config = dict(
    num_hidden_layers=15,
    hidden_size=128,
    num_attention_heads=4,
    num_key_value_heads=4,
    head_dim=32,
    intermediate_size=512,
    vocab_size=8192,
    hidden_act='squared_relu',
    norm='rmsnorm',
    norm_place='pre',
    norm_eps=1e-05,
    positions='rope',
    rope_theta=97300.0,
    rope_fraction=1.0,
    qk_norm=True,
    attn_scale=0.242,
    bias='none',
    tie_word_embeddings=True,
    parallel_block=False,
    extras=['paired heads', 'value residuals', 'hashed n-gram embeddings'],
    init='trunc',
    init_std_qkv=0.0497,
    init_std_o=0.00908,
    init_std_up=0.0497,
    init_std_down=0.00454,
    optimizer='muon_variant',
    learning_rate=0.00376,
    beta1=0.9,
    weight_decay=0.053,
    lr_head=0.0066,
    warmup_steps=0,
    schedule='wsd',
    decay_fraction=1.0,
    decay_shape='cos',
    final_lr_fraction=0.0,
    batch_tokens=16384,
    max_seq_len=512,
    doc_mask=True,
    train_tokens=90550000,
    max_steps=5527,
    dataset='wikipedia_en',
)
Each number is 50 + 10 x the weight over its row's rms, rounded and kept within 0 to 99. Layers, rows and columns count from 0. The size before them is the row's rms in percent of the matrix's.

# up: layer 7 MLP up, 512x128, rms 0.131, rows 300-399, columns 32-63
# down: layer 7 MLP down (transposed), 512x128, rms 0.119, rows 300-399, columns 32-63
up300 088:40 62 43 47 57 43 49 42 54 52 49 60 59 55 69 46 60 48 35 43 48 61 53 66 53 50 61 61 43 58 47 60
down300 089:59 52 45 50 38 59 30 53 43 42 41 67 59 58 49 48 49 57 63 59 48 45 39 37 44 56 51 17 75 37 54 38
up301 109:53 44 44 52 43 61 44 58 30 56 42 42 42 56 44 33 49 62 48 40 34 30 53 40 44 50 66 71 46 61 48 49
down301 102:73 42 58 63 36 58 40 38 47 50 65 47 47 35 29 41 76 47 54 45 42 48 44 40 55 46 46 55 51 64 52 47
up302 103:43 69 38 56 35 50 55 53 38 45 38 50 35 49 68 46 50 56 43 69 44 46 49 64 53 46 46 47 44 55 62 40
down302 097:47 68 45 56 34 36 76 48 53 37 35 49 57 55 58 49 49 38 55 62 48 49 59 51 37 54 74 70 53 47 49 67
up303 101:60 63 47 31 68 53 32 67 64 33 51 43 58 49 46 47 30 58 53 45 25 40 70 52 53 47 44 65 37 49 48 28
down303 093:41 65 66 58 54 45 41 56 58 49 49 38 27 56 46 59 46 32 65 47 45 39 49 60 56 41 61 30 38 37 54 46
up304 107:47 59 42 34 49 35 49 67 47 62 31 56 46 53 41 43 48 57 50 46 60 46 35 58 55 28 51 42 45 54 45 70
down304 100:49 62 51 63 50 71 39 41 53 36 67 51 60 55 59 47 51 39 51 41 34 27 37 34 48 59 60 69 59 55 65 34
up305 097:65 36 40 49 36 31 49 48 48 54 62 69 44 51 42 53 67 58 59 48 54 34 67 54 43 51 55 59 61 58 45 28
down305 089:56 45 70 52 43 52 41 71 49 54 40 44 52 53 27 54 58 58 43 41 70 56 36 53 58 60 32 66 47 39 41 41
up306 094:43 45 65 73 65 50 49 44 41 48 43 41 52 51 59 41 36 52 46 41 60 29 36 39 54 50 65 52 57 56 56 51
down306 095:48 34 45 36 42 47 49 41 42 60 75 45 62 58 39 49 51 64 51 53 51 53 55 42 34 52 49 50 41 57 58 65
up307 097:49 45 52 55 45 46 52 47 61 45 53 53 39 48 29 51 32 60 65 51 39 52 45 38 45 44 62 37 53 37 47 61
down307 092:57 49 50 45 63 41 61 37 56 61 39 50 35 27 32 38 48 60 58 45 55 60 58 56 45 35 53 58 34 65 54 36
up308 098:63 72 49 35 73 55 51 57 50 47 50 41 52 44 58 45 45 64 63 45 54 46 48 39 59 55 37 42 57 34 68 47
down308 103:75 69 41 50 51 48 48 43 52 52 50 54 49 21 46 61 62 56 71 48 55 47 45 61 65 69 60 52 64 36 55 44
up309 111:49 37 38 43 47 58 51 45 51 44 66 53 56 59 69 50 39 40 43 39 40 31 42 46 47 59 45 47 64 75 53 54
down309 101:63 56 59 43 36 44 56 56 67 49 55 47 52 57 43 51 55 39 48 48 59 49 49 39 45 39 52 53 53 54 45 54
up310 101:60 50 52 66 35 55 65 37 45 52 46 31 60 48 51 54 41 41 60 67 41 43 55 45 66 53 39 57 46 45 45 35
down310 098:71 48 52 51 56 44 48 45 45 47 41 45 45 34 50 51 75 40 56 41 50 69 35 45 59 32 65 48 43 43 59 48
up311 101:55 49 50 59 54 61 42 46 48 46 64 48 46 54 49 41 46 44 49 47 40 53 44 43 46 46 50 62 23 27 33 49
down311 103:49 51 45 44 34 54 41 42 54 57 68 32 33 49 60 43 48 53 47 30 49 63 49 42 50 50 51 51 18 59 45 56
up312 098:47 45 67 51 33 59 58 58 60 39 39 41 55 43 55 56 33 45 61 56 48 41 49 49 51 43 71 47 46 53 46 66
down312 093:45 53 47 46 33 66 36 34 36 38 56 58 54 60 35 33 57 70 60 49 62 53 54 59 40 70 25 52 48 50 47 48
up313 103:60 53 29 63 34 52 44 59 76 61 51 61 48 49 52 48 73 49 52 52 40 51 46 66 70 32 44 53 46 52 55 36
down313 101:69 59 63 47 29 59 21 59 37 54 46 52 45 52 48 60 47 58 44 41 57 40 60 47 49 46 58 56 54 36 51 51
up314 100:62 51 46 56 47 66 43 58 47 46 51 47 54 42 69 41 65 48 67 46 57 48 47 46 54 37 49 34 61 54 61 39
down314 091:44 58 70 47 55 50 55 46 60 51 52 43 53 36 63 64 56 76 49 66 76 51 57 42 51 46 41 44 31 46 52 45
up315 105:38 49 24 33 51 51 49 70 55 59 70 67 40 50 49 55 62 56 42 52 41 62 48 39 47 66 36 48 40 53 59 37
down315 108:34 37 47 47 57 60 46 45 53 70 45 48 55 54 47 38 51 45 35 51 64 66 32 46 41 39 37 56 55 34 57 35
up316 102:48 26 51 45 45 58 51 54 41 56 64 66 56 47 39 56 54 46 46 55 46 44 40 58 51 51 56 36 33 45 52 49
down316 095:36 42 41 65 34 45 50 44 65 33 52 37 50 47 54 52 43 85 39 51 45 61 61 53 34 57 41 54 48 62 49 48
up317 103:72 49 27 70 67 45 45 52 51 45 43 62 46 50 41 39 39 34 46 56 35 54 68 53 43 61 48 40 54 50 54 37
down317 098:39 28 55 52 61 50 52 47 59 42 47 52 52 43 59 38 60 21 61 54 46 62 55 56 40 48 60 48 56 47 41 37
up318 104:54 50 36 68 57 47 49 61 49 62 38 29 43 73 41 47 52 40 59 45 52 49 57 66 47 55 49 54 46 39 54 80
down318 102:56 55 50 37 65 56 48 49 65 57 60 33 56 50 66 63 44 40 70 54 67 60 56 55 48 43 31 43 52 36 38 47
up319 095:54 42 64 55 58 55 50 51 44 47 47 48 42 56 41 32 49 53 40 46 57 39 59 44 33 61 40 51 42 36 43 53
down319 097:76 51 58 64 57 55 47 51 51 37 56 47 44 54 41 39 48 49 51 48 53 62 46 38 39 37 47 44 47 65 47 56
up320 102:54 55 54 40 56 68 55 39 62 46 55 52 38 58 47 39 53 58 44 52 52 31 55 47 40 56 61 55 32 43 46 63
down320 108:61 59 57 47 53 76 46 38 48 42 48 65 32 59 65 50 42 43 47 42 55 48 47 49 51 64 59 60 50 58 63 69
up321 094:38 43 37 48 51 51 44 51 57 47 38 45 35 62 46 41 39 60 56 69 51 58 65 71 49 37 53 40 53 45 48 60
down321 098:38 43 53 55 41 44 50 35 44 44 54 45 51 60 67 47 52 52 68 69 60 32 54 50 51 54 40 37 42 64 49 61
up322 105:25 38 52 41 50 36 35 61 49 56 53 59 44 36 39 40 59 51 42 49 63 56 40 58 55 45 45 47 48 65 62 42
down322 108:68 52 52 56 47 59 47 60 52 31 39 59 58 60 51 51 49 46 54 50 50 56 54 46 48 55 72 49 44 41 50 69
up323 105:47 79 31 49 51 45 50 60 62 47 48 34 47 66 28 34 47 63 43 36 50 54 57 50 60 57 41 60 34 56 52 50
down323 108:67 63 46 59 46 39 51 42 61 54 52 47 57 52 42 57 57 64 62 39 67 66 43 49 48 56 60 51 41 55 55 53
up324 102:43 58 51 37 52 39 45 39 56 47 46 36 43 49 53 40 57 59 43 59 54 35 43 54 52 42 43 40 58 60 64 33
down324 102:28 57 69 43 53 71 44 25 65 55 41 40 55 60 63 47 62 44 36 49 51 46 48 56 62 29 50 31 61 41 55 51
up325 104:42 44 59 49 46 45 31 38 54 57 38 54 49 39 51 49 58 51 44 43 40 46 48 64 32 44 64 56 57 48 50 50
down325 101:57 49 50 65 53 61 51 61 42 44 63 60 70 53 46 62 46 58 44 64 58 50 50 50 35 48 39 52 55 52 38 45
up326 095:51 53 60 49 51 38 64 67 50 33 46 47 38 46 34 48 55 55 39 71 48 62 73 65 66 41 71 63 51 48 44 63
down326 102:50 48 63 61 43 40 76 72 65 44 37 49 46 47 40 55 63 55 54 53 45 53 40 55 59 47 35 42 26 66 45 47
up327 090:60 62 55 55 49 52 44 43 46 51 46 58 50 45 48 48 48 67 73 61 55 58 59 44 45 41 55 43 49 42 61 52
down327 089:42 35 64 36 63 61 38 66 44 59 44 39 61 54 43 68 45 33 58 44 49 39 43 44 47 69 49 76 48 50 45 46
up328 099:52 55 56 42 43 43 62 35 36 46 42 66 66 55 43 67 39 49 50 54 44 55 49 45 55 55 52 58 47 45 61 48
down328 102:50 39 69 45 55 57 43 67 49 60 49 73 41 54 57 72 62 38 25 51 41 48 45 66 55 41 47 43 62 44 35 65
up329 107:33 47 42 59 49 61 60 64 51 59 54 50 41 68 51 45 51 48 36 55 36 47 40 55 56 43 47 54 65 47 65 50
down329 104:57 61 38 46 60 38 50 53 47 56 57 40 45 63 54 51 51 63 45 40 59 55 56 51 62 42 45 45 49 16 50 38
up330 095:63 52 64 27 54 60 43 61 38 52 42 37 56 58 54 45 49 53 50 47 54 42 41 41 63 63 37 46 47 48 44 71
down330 098:62 50 58 45 47 53 38 60 47 53 29 51 35 41 45 55 36 45 72 44 77 71 44 57 58 64 48 48 62 57 55 50
up331 092:29 42 51 38 54 52 41 42 54 36 34 44 44 46 66 48 54 65 63 44 48 47 65 41 63 37 65 60 49 54 67 50
down331 103:22 31 48 34 51 41 52 46 38 42 52 38 70 54 61 25 52 52 64 50 56 53 43 58 60 55 62 40 46 52 71 59
up332 100:46 68 63 46 31 59 38 49 55 27 65 45 39 51 59 59 55 60 38 51 50 41 41 57 37 54 46 41 67 43 35 56
down332 109:60 75 63 63 42 33 55 49 52 31 61 57 46 40 56 77 49 69 26 53 59 56 38 60 37 63 58 53 52 41 36 59
up333 095:47 44 48 41 36 53 38 48 47 57 48 55 59 71 67 62 33 35 51 43 57 47 43 41 69 47 27 70 48 49 59 40
down333 094:28 57 64 41 54 27 52 56 63 37 58 52 47 36 51 60 60 60 57 42 49 40 40 38 44 33 51 53 53 47 61 53
up334 108:47 41 53 32 56 67 63 48 56 36 57 52 60 58 46 28 41 55 45 53 41 76 59 60 57 36 51 46 64 48 38 53
down334 107:51 43 65 44 44 55 49 34 57 32 56 56 50 56 55 24 26 50 50 43 54 70 67 47 42 26 46 51 52 51 59 51
up335 105:44 53 28 44 60 48 47 63 41 52 69 54 31 41 44 53 48 60 56 60 38 25 57 49 77 55 51 48 53 58 45 37
down335 109:61 56 53 32 53 53 60 50 48 44 64 57 56 57 45 54 56 66 44 38 38 48 52 57 43 61 59 60 59 62 40 51
up336 093:47 46 54 51 49 56 65 46 38 59 61 60 49 66 50 60 39 46 60 41 58 36 58 33 46 48 34 39 37 37 35 41
down336 095:52 46 29 50 62 46 51 49 58 46 46 34 42 50 52 47 61 63 23 36 36 44 38 60 48 56 53 50 58 47 53 30
up337 089:53 62 61 51 53 41 56 58 49 39 44 54 34 53 57 40 47 44 55 44 45 34 32 69 56 46 58 59 75 41 44 39
down337 097:43 46 41 53 40 65 46 40 53 55 45 58 49 58 45 48 47 56 54 59 59 63 48 41 21 53 45 33 42 52 53 63
up338 101:36 54 60 63 37 40 48 68 58 56 57 25 54 49 59 66 48 56 41 42 39 47 60 50 69 50 41 58 64 47 58 59
down338 102:46 46 52 56 53 38 61 65 45 48 53 49 62 61 46 43 58 44 55 52 48 66 48 44 58 53 39 64 64 34 50 48
up339 095:64 40 47 39 52 65 56 49 59 52 45 47 63 50 58 37 57 65 46 35 48 39 67 54 69 51 55 55 54 49 55 39
down339 095:44 45 49 64 50 46 37 46 57 63 72 53 36 61 58 60 67 41 53 41 50 71 61 41 52 56 47 25 58 57 57 34
up340 102:40 58 43 48 62 49 45 59 51 37 50 42 53 55 54 56 61 64 55 42 49 67 52 51 52 55 41 50 43 42 62 55
down340 108:55 45 48 76 61 50 68 52 43 60 47 61 55 55 46 53 52 49 61 56 65 67 47 45 49 46 49 54 64 67 42 47
up341 109:60 69 58 50 46 63 42 60 52 33 54 30 40 60 65 25 63 59 39 55 53 40 45 43 53 60 36 51 47 53 63 56
down341 097:64 35 50 39 61 48 37 43 53 49 47 35 39 48 47 42 60 59 42 44 53 54 32 52 57 43 40 51 68 26 59 47
up342 083:47 48 43 51 47 53 46 56 40 46 45 60 42 55 57 53 49 32 50 41 63 52 28 56 50 35 68 38 70 57 61 45
down342 093:74 62 48 38 46 47 58 42 60 48 62 48 60 49 66 47 59 37 47 36 33 32 59 47 35 59 60 28 48 40 46 52
up343 116:57 52 40 50 47 40 55 49 45 35 56 51 52 52 44 43 41 47 70 58 28 60 65 26 59 67 36 47 32 48 48 45
down343 097:50 65 53 68 40 63 65 22 40 42 44 37 57 31 31 65 54 59 66 50 51 57 41 43 45 54 36 49 53 54 31 52
up344 095:65 55 41 49 42 56 60 48 49 51 42 50 49 57 51 59 40 55 65 54 62 34 62 43 61 58 59 54 45 51 48 23
down344 103:53 36 36 63 32 50 71 49 65 63 57 48 57 39 45 48 43 56 48 37 44 58 48 59 60 63 53 63 48 44 56 30
up345 102:45 35 41 31 55 43 48 43 39 46 35 53 54 56 49 42 35 54 61 54 44 29 38 44 59 68 42 53 48 55 55 52
down345 101:38 58 44 59 52 60 44 50 48 43 70 59 37 56 54 58 57 50 39 57 57 62 58 41 36 34 38 58 42 45 43 59
up346 099:61 64 43 50 49 55 59 53 60 65 48 49 39 43 59 35 56 64 40 61 54 34 48 35 39 46 41 58 51 42 54 39
down346 100:56 37 48 46 63 50 45 57 51 57 34 67 41 39 32 38 55 62 61 51 43 33 44 66 63 63 52 57 78 53 50 60
up347 100:56 53 50 58 43 53 49 59 35 65 45 50 61 51 53 68 53 56 51 45 52 57 54 52 58 51 52 45 63 42 63 41
down347 103:54 32 47 48 57 63 65 60 51 46 29 66 57 57 45 56 53 39 36 37 39 48 66 58 50 56 50 50 60 46 37 53
up348 103:59 58 39 63 59 57 48 69 65 37 36 43 36 59 54 37 41 63 56 47 59 32 44 44 59 57 62 39 69 65 41 39
down348 094:57 41 66 61 34 38 64 27 55 47 46 61 28 39 51 40 58 52 67 50 64 47 60 54 68 52 39 36 72 40 40 56
up349 088:70 59 53 39 53 44 50 40 69 50 41 49 30 36 71 52 41 58 48 65 45 41 44 60 33 54 49 58 59 64 55 52
down349 097:48 71 57 52 44 43 39 43 63 38 58 40 58 43 56 35 39 63 54 46 59 66 51 60 39 45 49 76 55 61 54 60
up350 102:50 45 34 43 61 51 38 53 42 62 43 60 54 48 48 42 62 56 35 44 50 47 72 31 37 37 35 57 49 59 60 68
down350 109:51 39 35 63 41 44 44 55 48 34 53 54 57 49 53 45 51 49 38 44 50 55 51 44 61 50 28 53 53 45 59 45
up351 142:31 41 40 36 46 60 52 50 65 51 43 39 44 43 35 50 47 41 57 56 51 47 68 42 44 41 30 47 49 55 38 51
down351 114:55 46 66 51 52 50 38 38 52 61 48 58 44 54 49 35 53 56 52 70 52 66 36 58 55 46 44 57 45 65 35 44
up352 096:47 45 51 56 46 56 63 43 42 57 48 66 61 63 62 56 46 48 48 54 31 32 32 44 43 51 53 35 40 51 71 46
down352 097:46 48 52 32 72 33 32 54 60 51 77 72 56 60 53 50 46 46 38 57 39 55 47 41 42 40 53 51 38 48 54 56
up353 098:49 45 45 36 76 33 52 63 46 65 54 46 55 37 47 51 38 47 47 56 46 41 52 44 46 59 61 37 67 38 51 39
down353 098:42 38 70 53 63 47 63 44 52 61 41 59 54 61 65 56 37 56 56 51 47 55 52 41 47 55 34 39 58 64 22 38
up354 104:45 53 61 59 47 43 52 57 46 50 54 56 34 48 49 35 56 55 42 59 56 44 46 54 62 65 60 29 68 48 46 48
down354 100:53 52 39 68 53 39 63 41 57 50 43 54 38 47 34 55 40 42 33 31 52 36 57 56 40 53 44 40 60 62 48 65
up355 099:46 43 43 53 46 45 58 53 51 35 54 60 53 58 42 55 47 44 42 40 35 72 48 56 64 54 43 46 40 48 59 47
down355 099:61 43 44 58 58 56 53 40 70 56 38 45 43 66 56 54 55 58 55 40 42 48 49 52 41 46 43 54 65 53 51 67
up356 114:43 51 47 43 38 47 56 44 66 66 55 46 49 59 41 40 51 59 38 56 46 38 59 41 38 64 53 52 41 63 55 40
down356 102:54 41 52 37 51 56 42 40 44 42 63 57 57 64 37 52 34 35 47 66 55 66 48 44 46 61 40 70 50 53 50 51
up357 087:43 68 47 39 56 68 45 55 41 67 43 45 47 56 53 57 50 66 60 51 35 53 44 39 33 46 47 45 63 44 38 50
down357 093:51 44 44 58 45 56 39 40 51 37 52 35 61 61 42 58 44 63 38 67 59 53 45 56 57 54 39 49 45 51 55 44
up358 110:62 59 60 45 37 39 52 50 40 59 41 51 51 41 45 43 54 48 49 55 54 42 46 35 51 51 46 42 57 52 44 46
down358 097:47 65 34 38 53 40 41 58 54 64 62 44 48 56 68 38 62 31 30 45 42 48 61 38 59 43 62 53 32 47 53 45
up359 097:28 43 49 54 69 48 38 50 35 32 32 48 50 56 49 60 51 34 44 46 52 54 43 42 54 52 60 50 44 44 44 57
down359 095:56 38 54 49 44 52 55 46 60 41 68 55 71 56 43 56 47 59 37 61 53 49 50 51 48 50 33 40 62 46 48 45
up360 101:59 53 48 61 28 48 57 52 34 54 57 48 46 40 61 45 51 63 47 45 53 56 58 46 48 51 42 55 52 40 52 59
down360 095:37 45 45 39 70 52 56 65 40 63 55 55 57 55 51 43 29 34 45 60 53 68 34 57 44 67 53 46 42 52 46 47
up361 105:56 48 44 62 43 50 49 59 71 28 45 46 36 54 55 38 47 45 40 61 40 51 45 48 47 28 64 62 43 53 54 59
down361 099:43 46 57 69 34 51 38 52 48 50 45 48 53 41 43 54 42 52 52 35 33 57 47 58 53 69 55 48 72 68 33 50
up362 090:58 59 58 51 50 55 50 42 38 47 45 27 59 54 77 54 44 59 65 55 40 56 27 46 40 61 49 62 64 46 47 44
down362 097:35 43 50 46 43 41 52 46 33 56 66 53 46 67 40 50 42 50 47 60 46 62 37 43 39 60 55 42 55 37 62 37
up363 098:35 43 43 47 28 62 48 46 62 57 55 49 57 58 52 52 54 42 55 58 38 57 55 46 60 74 34 58 47 59 44 29
down363 095:51 50 38 52 52 51 54 67 41 42 55 65 44 41 42 46 52 57 41 49 49 53 48 46 49 50 45 66 54 56 37 56
up364 099:52 54 42 58 61 53 50 40 42 45 53 46 35 36 46 56 43 42 49 57 51 48 56 56 49 40 58 50 58 64 52 43
down364 102:50 54 44 56 47 56 44 56 62 47 59 51 39 36 38 62 43 50 62 63 47 61 62 42 51 37 51 23 36 46 52 53
up365 102:47 58 43 52 39 44 52 56 37 66 63 52 36 45 51 47 52 77 47 55 44 49 45 49 44 52 33 51 50 47 57 50
down365 097:41 44 33 40 45 34 33 53 40 49 41 52 59 31 51 53 61 48 62 26 67 44 68 60 62 60 57 51 50 51 38 53
up366 098:61 45 52 53 53 47 65 52 38 52 67 62 56 59 55 39 51 47 38 55 45 47 45 39 34 69 52 42 45 56 66 51
down366 097:31 41 53 59 59 35 61 56 57 40 61 69 45 62 53 44 46 53 50 50 54 44 46 32 30 37 51 37 47 52 60 51
up367 098:41 38 55 51 44 67 37 45 45 52 36 53 43 32 61 34 52 64 46 60 48 54 69 50 55 41 38 38 44 35 62 56
down367 105:33 38 47 54 45 43 29 46 46 49 56 55 60 38 52 34 46 60 37 62 41 55 53 58 50 46 38 46 55 28 48 48
up368 108:53 55 52 47 52 60 66 35 41 56 47 54 39 53 43 68 68 43 55 33 48 52 58 41 39 80 49 34 47 66 46 35
down368 112:54 59 47 58 54 42 71 39 55 55 62 44 38 59 52 72 52 45 53 34 39 62 48 47 45 70 50 35 50 55 50 54
up369 086:55 53 52 48 67 52 50 71 35 58 61 48 47 51 52 65 45 41 44 50 64 47 48 37 41 42 52 41 53 51 42 55
down369 091:46 31 48 42 42 38 45 44 56 51 36 41 42 49 59 48 61 41 59 36 51 33 58 54 40 38 55 56 44 33 49 48
up370 109:55 49 62 34 47 51 49 58 64 47 48 54 38 52 60 66 58 60 46 55 46 32 42 61 58 52 53 51 46 64 40 52
down370 110:29 48 63 56 58 67 61 55 57 44 48 40 55 53 67 75 54 37 46 35 50 45 59 52 67 75 59 58 44 49 49 64
up371 097:52 49 47 49 50 42 61 62 38 57 46 55 42 55 49 45 44 63 44 51 47 54 47 25 70 50 53 49 50 37 48 44
down371 099:51 32 57 48 51 50 72 66 78 46 48 52 47 43 59 55 26 64 40 51 51 60 47 43 54 45 52 50 45 40 40 50
up372 107:62 39 44 50 44 32 46 43 57 43 51 46 50 69 69 52 29 58 34 37 33 66 58 37 29 32 55 68 57 46 66 54
down372 113:50 25 47 56 50 46 53 41 49 25 60 53 37 53 42 59 36 44 44 36 37 60 58 47 44 40 48 55 59 55 42 70
up373 097:27 57 47 50 53 31 52 33 53 47 58 38 26 46 57 27 47 53 41 35 62 53 46 54 67 48 49 43 66 33 39 65
down373 101:53 41 55 39 50 35 47 74 36 49 49 46 70 59 55 74 65 45 56 59 40 49 50 56 57 28 62 74 31 56 51 46
up374 084:30 37 63 45 48 60 50 54 38 63 38 47 40 39 65 53 47 60 46 61 47 43 54 61 53 54 45 56 64 62 60 50
down374 093:63 44 52 49 53 50 69 51 38 54 41 57 49 56 38 69 54 40 63 47 65 42 55 53 58 43 49 54 57 61 49 72
up375 089:46 47 58 63 57 53 30 46 36 48 54 50 52 60 66 32 46 48 54 51 36 42 52 47 56 58 47 49 55 52 51 38
down375 089:52 35 58 51 45 42 45 63 62 52 54 56 50 55 49 30 52 41 55 58 53 43 76 55 60 39 48 60 68 44 47 50
up376 079:62 47 64 33 44 48 51 64 32 46 42 47 48 51 54 49 63 59 55 27 63 64 50 46 66 50 57 36 60 58 49 61
down376 084:47 60 48 62 33 52 68 76 41 54 51 48 71 45 56 39 48 55 46 30 62 40 57 62 35 61 42 63 39 59 30 33
up377 103:61 47 47 49 40 44 61 41 58 40 65 49 61 66 37 50 34 50 43 63 43 48 61 48 44 41 43 53 50 39 50 55
down377 095:31 62 56 51 50 63 53 35 32 53 44 57 52 59 63 49 34 49 69 43 46 54 62 37 41 67 48 31 47 58 60 43
up378 092:50 43 47 44 43 36 69 49 34 43 54 57 54 35 71 53 42 51 45 52 38 49 49 47 55 23 55 47 33 79 45 55
down378 095:44 61 42 64 61 57 32 65 47 65 55 57 63 67 62 46 51 39 55 73 46 56 53 61 41 35 54 34 63 52 46 54
up379 100:51 59 50 49 53 45 65 48 41 44 54 38 53 54 57 56 64 50 55 51 49 42 63 57 48 57 45 57 46 32 68 42
down379 097:47 45 57 60 49 58 55 34 50 26 55 68 61 50 40 63 48 52 46 59 42 35 29 49 51 35 51 45 51 52 55 60
up380 111:33 36 50 56 32 51 72 37 47 65 44 38 55 37 59 39 50 45 51 37 42 53 60 50 35 67 59 45 53 41 48 54
down380 107:50 26 68 37 34 57 60 47 51 55 45 45 48 51 49 56 57 44 60 35 57 48 55 62 49 45 69 46 64 38 40 70
up381 096:48 69 54 51 50 53 49 55 41 58 41 46 51 35 50 59 42 37 41 42 49 38 38 66 35 65 46 44 65 53 52 56
down381 096:41 41 61 35 47 48 50 67 46 47 56 53 60 59 59 49 43 65 65 58 51 53 31 58 55 23 52 54 39 53 38 38
up382 092:35 50 51 51 53 45 43 59 48 44 36 36 50 33 49 40 44 62 54 57 30 51 65 38 44 63 53 53 58 63 43 47
down382 097:36 51 49 51 42 54 52 65 33 55 60 49 57 44 49 58 36 51 55 48 58 51 53 41 45 41 40 36 64 57 44 39
up383 092:36 21 52 30 65 44 73 66 67 50 52 42 45 46 63 46 58 61 43 47 41 58 56 62 25 45 40 57 57 53 65 65
down383 103:49 41 54 51 52 45 50 58 44 53 43 49 18 42 57 35 49 36 51 42 62 46 54 61 33 48 37 53 62 59 59 59
up384 100:40 45 40 46 61 66 32 65 52 59 45 43 51 46 52 56 57 58 48 46 44 49 66 44 40 45 17 60 57 60 58 52
down384 115:60 40 69 53 40 55 53 40 41 48 34 52 52 50 48 58 50 42 56 51 52 65 43 62 28 31 40 59 56 46 57 29
up385 104:64 41 56 36 20 57 57 50 46 53 55 60 55 42 57 67 44 54 55 47 56 48 53 39 24 41 43 51 49 33 63 58
down385 109:70 49 64 44 53 45 44 57 32 56 44 49 36 45 70 43 57 30 51 44 66 66 50 71 46 32 41 37 57 67 63 50
up386 100:50 58 48 49 48 39 35 48 40 64 54 24 30 42 44 59 56 57 49 58 50 57 39 27 53 53 41 56 40 47 49 60
down386 099:57 56 56 55 39 41 33 50 59 60 46 41 33 47 57 56 40 43 57 61 46 60 43 46 51 42 52 41 61 42 49 70
up387 100:42 61 57 34 54 46 67 47 54 51 49 36 60 39 45 48 42 53 64 41 44 62 58 58 51 54 67 60 62 52 42 67
down387 090:54 52 31 48 46 33 51 45 54 69 47 59 46 28 46 49 72 54 59 60 58 58 38 47 59 70 44 51 50 38 38 57
up388 094:42 49 58 44 41 39 33 36 37 66 48 53 61 57 50 32 53 43 68 40 54 42 52 47 56 47 43 47 45 42 63 66
down388 095:38 59 41 27 49 37 71 34 61 33 38 59 44 46 57 58 43 47 65 36 52 56 53 52 49 52 52 39 68 60 52 46
up389 096:37 39 34 49 48 62 43 53 47 61 74 42 48 57 57 62 37 45 48 62 45 38 43 31 54 50 36 43 55 40 53 56
down389 097:45 48 46 49 35 44 26 41 50 48 60 64 57 58 54 49 27 58 49 37 76 54 47 48 40 45 42 50 51 53 30 31
up390 112:46 18 34 44 45 45 52 58 40 49 41 20 49 45 55 35 50 50 39 50 50 37 58 57 63 46 52 40 68 66 52 60
down390 120:49 38 30 61 55 44 48 59 47 42 23 19 59 54 48 47 58 66 31 47 54 50 47 50 55 52 54 33 66 41 58 65
up391 105:43 43 46 43 55 50 51 47 55 64 64 42 54 52 48 43 60 54 45 41 33 58 49 55 47 54 52 44 65 51 54 40
down391 107:30 40 60 37 71 39 48 49 40 63 60 31 51 59 45 50 63 40 41 31 47 66 51 55 53 44 45 39 53 52 39 50
up392 095:53 50 42 37 79 42 54 37 50 45 60 43 49 49 54 60 44 63 66 55 47 50 30 53 64 47 52 38 49 40 34 56
down392 097:50 48 54 46 69 61 52 46 47 58 54 50 57 61 41 43 46 59 54 62 40 57 59 49 40 68 32 37 43 51 57 63
up393 099:47 61 73 61 45 42 61 58 55 41 64 44 61 50 52 49 54 54 48 55 39 50 57 61 49 45 69 64 58 45 58 56
down393 102:43 67 77 64 48 35 50 48 53 32 67 50 44 43 59 64 58 43 43 37 43 53 59 59 66 39 65 53 40 53 41 62
up394 102:67 41 45 51 43 42 58 32 43 57 48 57 56 41 56 45 49 75 54 61 53 29 49 62 54 37 40 35 54 46 47 34
down394 102:57 37 47 47 55 49 55 50 63 48 46 45 64 49 58 42 45 59 71 44 50 47 57 46 52 50 73 65 55 40 59 36
up395 106:42 48 52 63 50 48 39 40 48 68 47 48 45 45 57 43 48 71 54 47 57 54 54 48 50 32 68 66 68 42 44 44
down395 108:54 43 44 61 43 45 60 38 41 65 65 53 32 57 35 38 50 57 67 46 68 59 54 53 58 15 53 49 64 48 46 51
up396 099:62 50 64 42 71 48 42 43 54 36 58 65 32 62 50 59 62 61 55 57 47 48 59 53 50 56 42 55 52 71 65 48
down396 094:45 31 66 48 56 52 36 60 39 37 46 51 45 52 36 55 63 47 45 43 52 58 46 53 46 38 46 45 41 34 52 66
up397 106:59 46 37 42 52 38 58 64 42 45 49 54 48 60 66 41 62 39 55 44 58 39 52 42 60 54 41 53 45 71 48 57
down397 109:58 56 40 63 37 32 77 48 48 32 55 42 51 59 47 47 79 42 47 52 61 63 41 42 61 59 46 46 39 50 63 55
up398 090:37 51 64 67 46 62 57 63 45 59 59 44 28 45 58 64 45 55 33 38 42 48 48 50 43 43 42 56 51 51 51 59
down398 095:69 50 48 30 51 35 56 57 54 58 40 55 65 53 48 40 56 48 51 38 30 35 61 70 43 54 54 56 58 42 56 50
up399 109:53 62 49 30 52 50 38 43 50 57 43 66 46 45 62 52 50 57 51 41 42 39 58 48 42 57 48 68 58 57 80 33
down399 111:42 41 58 56 36 42 42 42 47 50 42 52 58 67 52 53 62 48 38 47 49 44 47 40 46 48 42 58 52 55 48 46